Weights of a small transformer language model.
Size: width 256, vocabulary 4019, 9.48M parameters.
Architecture: RMSNorm before each block, rotary positions, no biases in attention or MLP, untied embeddings.
Training: a variant of SOAP for these matrices, 167M tokens, 5100 steps.
Each number is 128 + 32 x the weight over its row's rms, rounded and kept within 0 to 255. Layers, rows and columns count from 0. Numbers have three digits each. The size before them is the row's rms in percent of the matrix's.

# layer 3 MLP gate, 704x256, rms 0.147, rows 78-94, columns 128-255
107:131108137113111134133137159162098123097182104144086179098154102138107108111109135088082072077083117174117201110124136150089217124191167192128104172133160175127173178181131103130090056132113167168153134140082109131118158159101158120161111138110157128036120053075139165102128110169122162152096152135122116108100106133124128158141189105091157112118121121071151130127142134150100107102157
109:150101176129145073172090114152137130065116155140105150172145117117168065170094138119127126180152107173093153168146154151089162163123117120132188161109125093124113139166133165102134100129185075165169173054138138156093136104140178154078135103184180153134096108094150159152080133109119132167135172119158153149093106107143122117104207108172132099070112144092150087174145140132035134112158
093:103137152156121100124074137142095147114137126192144123088163100077156140092065079136146093126177160138105085131131163130107161146114103118113138113150107083157107175142165103109138147126144093138121119146111082201161143139143104093138138115113159117102142223119118112113183130106202164093060120126096112118153160186138135106129099125142107129119164081059096176103130146122131105120188
102:147137117142140151123128120142077178083130142131118177116096068162210135126119102112089117097104120141172125091100132117097090120149137118141106074131141111099132093104201084113132144159164051094175163124130101141169087132104112178095073105133113150116124132098160174136104133114106185135165077090179183118062147162122143116157096156119136080148153108148169162093160145066119093116125
107:161125140097175155107147179101106130139119172039179166108157121148125171046112139132143086093135072117171148096107074138128142133128152142169129107115065113176133117074165180094208120134148141164121147064098075119124130134172155150130095115145124102082124162128179124160099162178128076105100096172111055141087047123151145064118130093113105141098097168129095072142186129066148104065115
099:087069127083072149152156103103097120105139099103169091130112150142134153204113212088133083180109106152100114137168125083080151105156109134055157165136116137088082170091150163170119116143098174128173102160117189155128104147101102112130159144168101087149112083070102133136170143148145114109185167128130146168098151153147129158139169127123166165173144079024151123103078120090126147108131
101:197099141136147170089118099122053143081072117184138117146127094169100131106069110150111175136112116142151065074122125121195153127126148179146126117143096138126125165172097126111133095110150162176123096103087121167089128190138124158100127150078115117174159143098128112133117170130145111057161125113127080127085129151138123098124152130158121182096121104147149075100166143135123150163100
100:097123139118126153113082150105141096150138170199116107118141110186138160123147080076121099158119186090130069144128128114132160179126065152141100161109124180090094126166097136153136143135105150141146151126096119156121132115151132100087088150094162119097122109158097119128150137155078133139141068064068170095127184150123147184123135120127100110171193122127133113127196128162124170140139
102:096138103114132177087145146171088117161145147123177094112142153099113179102131131104076133217076110142126103163111158149087095115163135092135101082166097099125150150096147115119155052135075102132171152149104087139125105128074134110074141088110122105090153152119094125126127139190073141157152157190138042102114146163092105119118139147114132137119174148124104136110142131015134194113081
102:149043070136159094101116151084101148131132068111160091160125108113176110129135125135161152107139058096134140178096163190149164056142086145112135170148116145088094109075152156142141154092134137144163148125115092114113101154187135120104144144117126097130159158137119108110163132167179117102126125137107154142134133142143170139095107123064152177129107102094110142136074114150121111052146
102:141141148125139131149138124157139223092101148146082145102160114105178108126147087173145078132216066127153163123152119075046119118091156175138125164181132121134063127188153086125118136118163114146123104095136093189129135125064128181086149137085173173158160130116152130121135142095111160109144128103089113170175164107110125082180157145100100133163093032189081150151095123154153133112131
101:108166107138128180115133122142145130101122164167109129104128116159108121177116116053111144111077157079101199070157156140112103139081102137129125083097165130130106119130130157179132123154154103162166106087160163190099140069125115140119166159137127087133115142106128158154127096116119084138157199075136174091110129133163132136068168035155120150140133105147158132148099083106163090091159
101:152100138152070101163075159148112117113192133164156178121133106141118116152193132111163185070068127148134114087122159153165122166123094132150119142164118150131120126122146061172145112170137108105158118084136111142163107132116099105071122155081142156094099103068123098122109097075093111100130166128126137158149118099093077143104107137153108156184076117196152139137140123101109126092202
107:193172175164172075157111149132166124121135162111168176136102085071147072114066140095134063141071139154136135088131128120110080114138098087169104070125088158141158160127143111117134112138117047153096113144065158156112092137185148176171117113098130145105073123143085138105105131106134140138185153053124154064172125117108138200189110070095103152117158128091136087116100193180162144108179
096:185116128125137122101158099178060161149076182174171169125170115147124101143139104090101160167139102142116129160194114138095105130055136159156127141146127194125151156175122082114111112125149095177124135120082162182169126098155064136151153129127144162150139203130137116163145132065118131185222116083100147123080087087166119127167123147137079150175112122148188155054098151128142145186142
094:168098132142146073142151079160085109138128115135147101103126190106103099150112127157129135160068139143067017127169128123152142113077112100119126135098150166121120152169139109227104127170166127196129107142165230115127112081125099065157160104104101085143105163134151125157106121139130116129143112098128120120070127102175191142166139137144099084144154050146148127148128100137158167116126
100:201070150189174107138163097103117102103137114161179089185124015110095159091117151154096174104131130112068117143117096139139182118140079186112114107146125153103135093165163118111148139179095180147092064154144144111104106161186120132110135113109174115144057123114142063110088144095186094095143184088100092165101147108112126109125145091173142186117166160191107189110114179153159130121118
# layer 3 MLP up, 704x256, rms 0.146, rows 78-94, columns 128-255
108:166140116052103137127050191105103141156125128069101116165179119146156125141115162051126112158178144142140162123110099091130088132145146101193078200139186150136143104129143189056095100120128126195184102171127094109152120093108115182117175120181095173111147139161129101109106131091094128133117173163119141214111141123128093167153164133145112132085126170136164147208167101210116125149135
101:142174128098131091124118088111190150161125103100131118131140120138189102116168097175127109050107100141061140158033124128100180113074109185161078165072124154158215110141131064096106145145143131075152147142109125139134141191122100145112117099111124178105111069094145143151157113082147184127153124154138101124146133154106177077131118107131107161079137124119135154124059079131164184146115
098:081092148126139115186121111126089080111112136113194153102161118110139132131140184137171135120144119146122132103114110130145092067099116087117133119142080114145115167110121096130145143086097124132096089124111107117136129179080084078127097161124119136133100197119118116093065098077160098164129153109097173104108115162114156115107119121063128178161073147066158138110099133077151192115200
093:157063146192151172159113140133085109081134105094211174155099122128129126102169157090132150111106166173194115150147075095135081117115111069065133118156134172117065085118150059095136116127171156097106123129127089135084151139144106132118148045144135145086115116107142119142141161184146155173085118180118101158153168127091154120120100108071155138119121123118173214170120157165108128096178
109:130183132144182189135126179155054168097145211130160154094131166049134100146123127150069123126176147119123150070142095161130088127086174081075148091153160076156123135084206150103160188113150097137107140068105159146090115089134101123143155106165096156078089116167118132141131129151069071119142064110076133177117096090140129142125123186109212088164204136094174091170149124080172117148104
099:154102137119144144150144162121095136178143143141163218141137125114174117144129084147160170157129131128181157121107098039119124121147120090124130095126119140108144168117167117109123104125054116116094108159150086059105089161120071178134125087088115111096119189153144096076141203106137159178160158099146164090147116085072095172109137146128110128196136140106203062085112146115095138138172
092:227091158140126095104145151120111159099138167166151137096128137101120130176103170133127153122132121115153085103137114164122139144096093176108172128178141106138152123136112140106117151164098066116117124129102133082119139164127102144084189166068124069108122142125191091162132109135098134125160123168071113102090101124049129113137096140129151110160133130120098113112113154166174141121172
102:087141126099119133056162132133140140088222124112146068078119132104171111102138126138150127196097178184126034185158097176133165167083105133128133121074084142125182082099084164200137150142125078117128132111181125149106132093071142102112187121087105124160155102181084094141164143111154124117165050048176090141151156130131157124141126117171161083120158107131114157113142103108123134098118
109:166087121142137142143068152136136186137161120146139085126132196116188099163124099121096115112093136117100101167082175113179165095136149087127138158078144108173121175117163074115174091176130154107102172116155163061101148141162171156102157110148086121151188121152133098167152114145146082130132082148115121154069156093089122126101110180085099121140133096154107102162118134130171110088127
103:145111158076089168110125154092121144117170170161115201145103142151129131147123119143098053206105123112130109096114093083104147150139191136107104117109126069160136124158072131104091100170166150155126093109120144163149090073111117173111192075116140067124130127182148137123125089039149107142208148126160135117111145103066163118147137139135157114108179130192153116162137148160121125163098
099:111093151120136130192123121093144099124158168062106165188134123115158168112123177124132115094108133160099122078138133099149151174154110104148118146127075147062111131143077144150138189060122120129100114079152123121143130125141179077105063120138133118149099131141057116134114111142115086159096142107174114164172159131129153067111108081134190199074131154145094182139117156085122137136141
099:146151092093107119153175160107137134114150100117209109129082168142136172119202083133142132149132103129134153129106081199093144086115085135146145172160140125127151102106151138147087103103115097165102068170092177152121123090175084073088078117143134068101110162139149133106102105077131143121150092089151165129163193115098136048072154126140090168107130102130111117084095122150115219098115
102:152132211178171142165184113139179145131132096067146124063096180153129176162116092111167116169148119172118147082204127127140132119129131100110125160136107126110147136152146164126206119143095133097139109160102154168115147082148166085133096161131118117126102132182143105123156132226100136106144159197159137122148176161133146103165142143148148124070135150112161114150091154165104096195068
103:101082172141108132157162130102109102178123131176122095082180138114155089123116079101147089069148121132138118153126165169076165148193142120142140106139156164114067133085093154092150094139118110130129156110122127096115166103137103109161121164125168126149128131169087145151132172115144150145096113122129137191116148121111138150147107102095122100127113102087113105158126147140171126124143
095:124166144090168123155089186133139149129056146168150132142138133153108122140138073103178104098140112131101119126100137109210142137143154165149187118117076132142109116073135163136218160176131113183108149139091082107127129146139117109131165219086049099076092123126129114095087110085116097087159110127100136056187163142135165072121123108118161143098149135102120112161180186190128139073103
097:067192128081081119094093090101106104119125146131152169120122080090126130137173073130136148153081164110129126191149111154110083145142165088087127129127070193150129018113167115184098124144137177114142128155145098115081119121126101154135177164164193102126179143112165094160163194135149119156126133124164166142081161104141114137190143129158133155098148116146140171111043071100135184128204
107:094166059112101156146132111155128086190119153148080176096119129129195133057108091114192107064122121117077118143127058127119156120129177121115199137162128151160144144180142171124145102137131167105150135213165120133173146129166072152152122063155101146171154176090133151118099085157153120210105146140111149128107125109149086170118163136138119179132109154086175154099091156101098136137146
# layer 3 MLP down (transposed), 704x256, rms 0.136, rows 78-94, columns 128-255
109:152183100162142148141110128213135096126062133096172092152162193073163178094149141177076144130092103092147080113169118124189194097076144133111102093123174074114088081216160159121152122122103135170176124118127165190092173122168119157101138123140166148152136193147136139121102162150132097116180090121194161183129184134092127133135150156139124121150127150105113150143116120120133083124139
098:182177130117112180102100084147114103152156116127099157141104189080073102121133131011152121137184104255100102157109144111187128126123187123096118107183101124107114127132127154094148130120121165145126138139084100167100123127068094119101115152163067128090167165144156135105143139157138087164099118139169125158126154130176137094177000123104098122112138074107120135160118169130139106149160
090:093175204148159153171160130136097155147152122147142174092136139135146158119066104153175116153094115131085134098104121167102092077115125152127122181125142095147157107100167135143094108149085172130161160166171144131103087112123177192122160115121135129114131091104066126087205115126156158152150155145185081161176114095130145121104139092087145146103153174151153160121144142201115173130145
091:076152108100102116136160095182165124159130107169110147141101145125093090210152103104148098152164074090129104127136117107168139147071137139078104128170080116104069115129103105142098075149108109097143154144127124128133121098142154131118123125036158111133102179111073136115177114187108135112106154070130141134146151095129121111130203147104158147086097184082092180105151118103081096097167
104:118069109064130156099131108149077089174112162106123149189101128126084084118077105117137127106143129094159196166166110204117118119070140125140136118119146150082189138136099160154120119035146143161117100116156139195091152116094092128131155176180101146123112165152121136141135166141131143101110130111142121096170078093145139116131138126136183173176142098124125058102112116139072088155085
100:128115121127153149085142148109166153107099110092132121124159165127139150107139127255073105155089125129153139091186142140117108155089125118132102097137189111133159139060159172140123138106133147112072151175141091114105150133121131142132153119136155113168141170107119122119123198204117142156147092098230135117093113127122081182151101133149122167166079120086103109103166117143111123153070
099:083080104108112187073145132164045112142159139118080160121118131177131163146109071165124108113088110024182131090178079132197106104102125142159109131110150140142098115143134083055158125114134142135150139109120111133099086168149139087111088124107125139080173123132160099078103165080132105168178180130086138122189098185132110088138127174127136130147171096149098085128082186084117102164127
102:158099130131131148183142124141122092173148190097077128108131066114184103120069131205116099116126091203154138069166129174136129089167148093139073131115128121082067138142111136102150135146130112134153128114135203167110108152138103114120123135140125164086124145097181127117164182153142118101163155157157167095157085166108118147190035160089101213136161071190140118137149117142091056101144
106:097141188177107149094173107128117151113139167143122124068070140119139099119134116118096049139177050129110184122166147132106167144183084129129127104169162142125136156113124148121093153156161131126152100156186085124154145130114122146128146077181129133084201158155178067176166114125080101134149138139164121149163164113027086127145111129113123135115101090142127148160101147113129144110103
104:124129142079110111129172107140179132152162168126069161146100114100106091101173112087120121113139083192173112166107123107153135173164136176098136156111144103132114077206157111090149121187096182171137129135140138144172118133141099149066136082182103180118174159159144175119103126090167079140113157116135118086138107124176148110166121110104095146146147186106201143145155147095117095135125
098:132115145115109086122107099123095106124158095124089120110138160105138137142095194112064182084083116172117058161071126113117127112157190145111160070130162086172128140092116136168138082163128074107196121146174117140132130151181154099142093116121135122158151151085146120124148149117129119132117126167093094084050138121073068097112063155074067060067112136102136082089172153171159122167133
101:194201151162113122175101116084130112155109103114109116138110131084132138175108185122129113128173137112102103100116185133149109104098184120108111107107122150135096050140085132145094172144108160161144057081095134102070158122087167136063155160188121117084087165102098145167098109110118067120126113170125117115087200156183076183178099141141145128153148085161163107168148085138167067144136
106:111137128163060169120089165144145079161100108125102084149178147165054123118129111225209157134133135093128170165123078078092105130087102106145147081112114113157126175112151059130156140120082155142112151047091190116094118147150095107174148108192127119151125075166108126120064118097151155094073198112136159134184102130083094153107082050142142136046091138147145197123151176138098156114114
100:119149071121155156196129135156135118091129090128165089140097090188060068150105124092149111125125172214104107125097113142115081142089162140148128117121153154131103132137219042102103121103125134091126136116125163161161158105097123137138161160145089148106089158099136132114185119128109077132119157173079194115110114105126154087119189138151129125120140098186139154099187146186114130111162
097:174064132168115118106051058136124160131158172190097111133142120143099149164164117162141116157099090080084130142102167122118104134150180130069136054099080172089140124153109185161091129164133068128102144132111117226100099110120060114159106107141132118139133149144158176138134089112138186166173178107159114094190074130161174125101128167094120104181141132157172112069151144117099154164107
097:082142148157081074100155125148117186189134152139095153102083133157105110109142138100120124067114068158095169085170065121103144100156098124078165034109161096070099165107129099108100160115157149171195106123137121102119179083131093146121093114119145097123108104131063122142230193176101100083098077131098120117154156103194113153077133179110128172167135157136123119136135116125125101118155
105:133087136138141108145069189125103179082120111107130105105090128145100095077121098146141124122122083208188115143057144065078119082112088132114099138118133175145130170128153139138117138103177127127191120126191084130133071131095106158175120109160142126132173146165091062148129114113130146134107182124133140085152136157200141093108123077186095098142139102091166161093135174143131173127050